Part of a small language model's weights: no biases in attention or MLP, a variant of Muon for these matrices.
Each number is 128 + 24 x the weight over its row's rms, rounded and kept within 0 to 255. Layers, rows and columns count from 0. Numbers have three digits each. The size before them is the row's rms in percent of the matrix's.

# layer 6 MLP down, 128x512, rms 0.118, rows 0-127, columns 160-191
105:142139155103121087158118163104126169110083108122105172111112144126130120155091112171157127136097
098:117124092103118141139124119105137094119135145110121137037083143155105150113143145138161134136131
102:135130132166183190120144127112130186144124129113134106128103108127149128125101122135113153142097
089:135107129087113151109101071095151108081136172135098158099114106145110106153161091154171092093118
094:140113152105137168181131140131133144146071134090135109141129081084135142101136166128095128122087
105:114159155142147157116093101176125080158120145123161152128122152122113113156107123126154184114140
105:132108120108149124146125156113146178124104139157119160152145129163111131138124157183087102152138
106:119107117117124145127133138107100133176140104133096145139114143094162130113134183126070112106138
098:156113136147114110143131115162163100143098096141127176088114126137127105150119149104092134102105
100:140134111119172133115146158177140116114140143159125146132140103151072082109150127126126140151159
103:128117153126114126129148124128114169166127127109151136111137127074069104111118142116148149147122
100:136120146145038136115101129136146129144152145113161122123127134170142120133124112098136158158122
096:138100140137150129119103132110080075119104101123142145145105099107115134117147134179095142109124
098:122143139157090180122102182107146177141066152106149121141121131167183156147130150149115148158108
107:141144074127090160141098106137108167122186126183127134117136163180116169133160154082136104152179
104:102127102116169170089125129098123117144138156128127132164108128088100133127153090136132121145163
109:148137129095073143146120132134108127138117154113119142169086113112117121127112109145107158108117
100:136104120113117151146111124171095160126103125132152117133134163137130108127114147136124177117112
102:158108173157109118116099115141131140123129145097119151111124120128105152192156112114160090128110
098:097146148126120097121087110119096163151133119128135161144126144114101113099124090092136153083120
098:105124130138140087132086121131107139120129125153132169099160152112139093142109112110081093133148
100:127113101173116144116100131130147106123101116145113115112139152124152138137102115108144137124112
091:130111167108167089116127125122119169142148077107122166104128119140110120103122085117109115098115
101:100097171132158177148118132125124153113134162131154115098161105148151112107153129120130123143105
103:113133149126142151097161122126091121100110136105122125113116131125149127100137142135132136136110
096:098124104134100099110137076119129141132115160119180130117110137060155092130092163177154132077107
119:117152128114074111159131113126137096137147149121126112127139103148144149079111139122108176142123
105:111165091161134177095117158087121194146151110121158191097133109175100101149103069147080137133141
095:133097112138128129133133127132145157129136090144138152142168128129118144092135139138093137100148
098:146093088108149113100114102159155111084120155096144139124180147147117121155109123099154125135124
100:092130125128150140131074089160159102133139137115137081144157140126124097128136128088135118149185
101:114127124112118110094152091102131141144138121120150132110135132156142110163132096119167108131089
105:134152123116123120112111105112113142129104161129130117193170178155112141168126113105135128124096
099:143109132134134089092153158135162067111121138120109170151158081106129154122123114146163109139094
101:110120129108138162120113153123112181124136137121150116143198117114139115110103118139105134133118
095:148152124114092102152148098165144118175124162171136109121178145152103098068150149135115145155132
098:155120103118175117109128144131117151114139094131130165097109145144098123090127119168112141142120
099:109126127102094158150119125123106130124154122150158135136104120127129124098133092106086128142175
106:124091118074137148137104138118120114130134128142123139119158103136169160164125109133116141155116
105:108098094115136121118157131092153096153116092114094104140133144112137114129098096158114124157127
097:134139135138155135128140144132117131162159163136153115128115158152114127125159121121140136154126
106:123136146099087129137122131120112133150133110138089147121113098110096128136125112123090106120152
101:163126141133139113160121137104113111119105136164154114138105129121149117132104126120106077142177
096:111107100087103093116102153127168144124148120114153129139100150108114110142156132120132130091141
097:113103153093133146073089125122105123103135134122125129105112070137119101149119143119148137124171
093:093090136136116170092119110134106133144176141149106132111132149100130111124124158158149107096168
098:109142124154127108133121117123079133164108103144106116113192138162139115097159157104146129132148
101:150104138145103125173172104111102104126108100129099105161161118160122119131115136122119142085086
102:080134098161138146153151110141109162134153122111132155127146115158087147131108098110133144110123
106:157112125112107162110113141141145114119182169164122167089122132131120144121152126106102199095074
102:137125136099101136098113132125102143166189133144141086100134100178148098179169093157142124179124
101:125116108100138141118112157157172132123125144123078110103177132106093157098087115133095174148107
098:141121107116131135110126124073143100138107115113137123124146083113101134115092143133101148161160
102:154129137098095091119103134138161109148111111128116138162138160127170134107127136148080076124143
100:106132157131090119121109142107147102103120090132124114098081122096115105093135087116133108076149
098:159187071103140141160103124144150134146126095143126137121080151159119112139136127168152108153158
103:112114161080087147138170112112134141103079125099114143080130076139111110151141152115126092124098
103:082086156087115128149111124131167111112134097084127113103103119106100128141136133096083119128128
098:068098115088126124128121152166132115119137121160119113114131124109172155125148134101089142104160
097:078126129144145184120133190088122148113107126135122085123178129125127120130138121120128127186130
099:121155094082145151097112122125117138094129131134144118123102106109104115130132127192120121142101
102:179078108107129130106109125159114145100137129131125175134138119157098126144074159130133082075113
102:161083087115158113089117130139131142124086129185094119116124146181079113118097137145142096093121
108:125098128116143138096136124125129149129159155125107114133105117163151101091141110098159122126145
102:148142108138142152135144113136127141113127150097158093124167108170150142140150118118177103134093
098:127092162130149130105138141172150131153110141127090115107089133135124120079118130104127175116102
099:160109162091130143115092115146133172136089147132094066125121137158129118080119141111158109129115
098:147112117100125130126136099146101131109144171126110125164171117143149161135121085131163112122122
105:090118167137111142174089134129117163098148125079083110100087109105143185127136172120131103131167
107:148148092146107107111114112122136131110095109136154159140142141138162178135134089132152117155064
101:159121157100136130098137150091130109136116153126130095102158174089174140091104109129123176110096
104:151135187148118152127133160157158152129117140125122172127118160082101149114113136107166138142136
082:134082140099127084116150109148081087131103141109137151121127186166130154117125121116115153136170
096:116070184121142124135174147124143101151146132110122137085113110163116142086099138161129091126128
100:121138153089091109109107129153140125152096087153090155114148116105139148138057112129133170121081
097:192094097135142141106142116112130169140141131086115125111123117102133116151106148197109121130090
095:137113144133140141099136130182141158126094164145153115165125145118176123153136184082125129136167
097:135123145159142188112144091164135108152096110135113174123109108123132136135170166139100126083091
099:115111124148123157080120125160114129156124110112130141124184115105113121112105140109113099135108
096:141157116117085131140062132103142119203114122109147149157080140133158125114167108125124120137169
096:148096117145102110141126115130163137143165124168150123111126117136109117132159097136103126166133
105:142146148185170157137180115130138115118111134129134146170162121148087127101129154134117117136081
100:125074122121128154123097136059131110145124121167132159123114090111106172119111133134095121126105
099:141120120106114164155168132106085138091160118106092160121144118125148122139147192117118123123138
098:168136173131153072152131111071107107120117142166130161076143142170119133118102141132103062129073
093:116102115157124177119079147142170107130114163114121129188123098173075121150123120122123144163154
101:138110095135088175137094121133145115129126109160166105096138123141106126125111145120134103170136
104:118095166151116105127135141174137134148126130114110134142102114170092159144157155146092120130160
094:175124113161139152133126125129147138137105116133109133137184131159129108178135174098125093114113
096:150141098093169166107120154120141127122135158160154138145153127119091124119141139125108098144145
104:131087143084144159136115129145160070128144173162152120168108130161120117148152189137097169145069
095:125155168120092085110097132122105136106135096124156117179125133139164146135124145107171115148137
105:113145137086122140112099131144117128105139115121165097148154109116141150143124074129106136175159
097:128113162157159090125116148130110168154103159148112129063128137083152153105128086147141150146127
099:158084149116127114092137123121130102145138139119080119067074141099100131135107125129127150124085
100:112108145138114114146145096144148111136127130113129127098147126108148124150138108055096085161084
101:134149131124120159091139156138077144104150184115133132119154091136114128136120135139111160149139
104:154114159125118130129153112162131136155135105136165109114133124126136099132158168127136126106137
091:132105093178121137139148176120102135149132152140119152156151113138078120100142185118099129126117
097:117113137125124122120133121131056126187110186151139145152102124121154137152145140147124113092148
094:088122137113149139129130133086183164127153101142175133133135105137140126144090184150115131113085
097:143161200111105114156089132139114156098146119158105118123103136135120134118176150128128114135130
105:127131122119170126123122144133121130107120123194164113105135099056144135137122128117117103145129
104:152123138142088096121083144143107140114113118131145111137143122127082141169184107140116150114119
104:112136115092101111070100115153084102137132162080118104105125124222103124120141095158100117134125
098:129124086114114122124105135130128142126173140123139114141125107122089129162105143129147116149132
094:104079141114158137126147161093111135091126115151085105187133096081139153110119144152153146133082
099:128149092151128132129112164133120145088157167125151099086143094087129118115165142091140134135104
095:108111127146140125117109112125105111155119142112132126125168122105140138131123098157130173144137
107:139150145137114131113108121130140151153130125115122145138122125151158128112163120108126155165097
100:126138160143101143136144152167098114133164117095154121144173089143111132121136097110084186115126
095:107166152130120129164125127135146143082145127123107113154154141116121120121098095154122159131145
102:106161119118122172120149146128135145043113145139162142116082122114131113119082076120153138135108
096:116146128174126160058126179141149165124079151109116074100145149117121087133124137164112105170166
097:126099107133121106137139111106130134136139157171103147148115115146152110102115121130128132138173
105:173113110140125130154123108140143125116142125083132140098113143132127131129142125122123153108171
103:162117108150100109108126168099081084136165144142103143138103123155109159101130090111111142126097
098:095104118114200130126160131105127156145169135132157140134146130137118084113130117128140167133159
091:115096150110106147104103119087117133141143133140185103143154131167115127094117130104097191111135
104:131169149105135117126122150165144112139113150172119179147127092130146109131131111136126074103084
096:109085108095140136115133136142070096137135113155110102131148098090109124162132125135121170152114
094:138085116113153103090119150124088134136137146129131127099147078142115167156127110150101083107133
100:151068087150143111106142127136067121111118095145103112126148133076091117150108130128119144141147
103:136145106165161130119139179119094138138122089174123096136106134147114139140126108132134129139126
102:072115132097117080139133133162139120168123163136081142103106107132122129123077153143151118112149
101:139137093136125151141110102119163137184079105080119109120130105090122091152134153103123063082082
100:116106152172116140129118195111067143114120125169137085120121113141137114137108104129116124087131
100:102165131137104177152154101126114140119112141151113140156154125138117163111090129138110158075114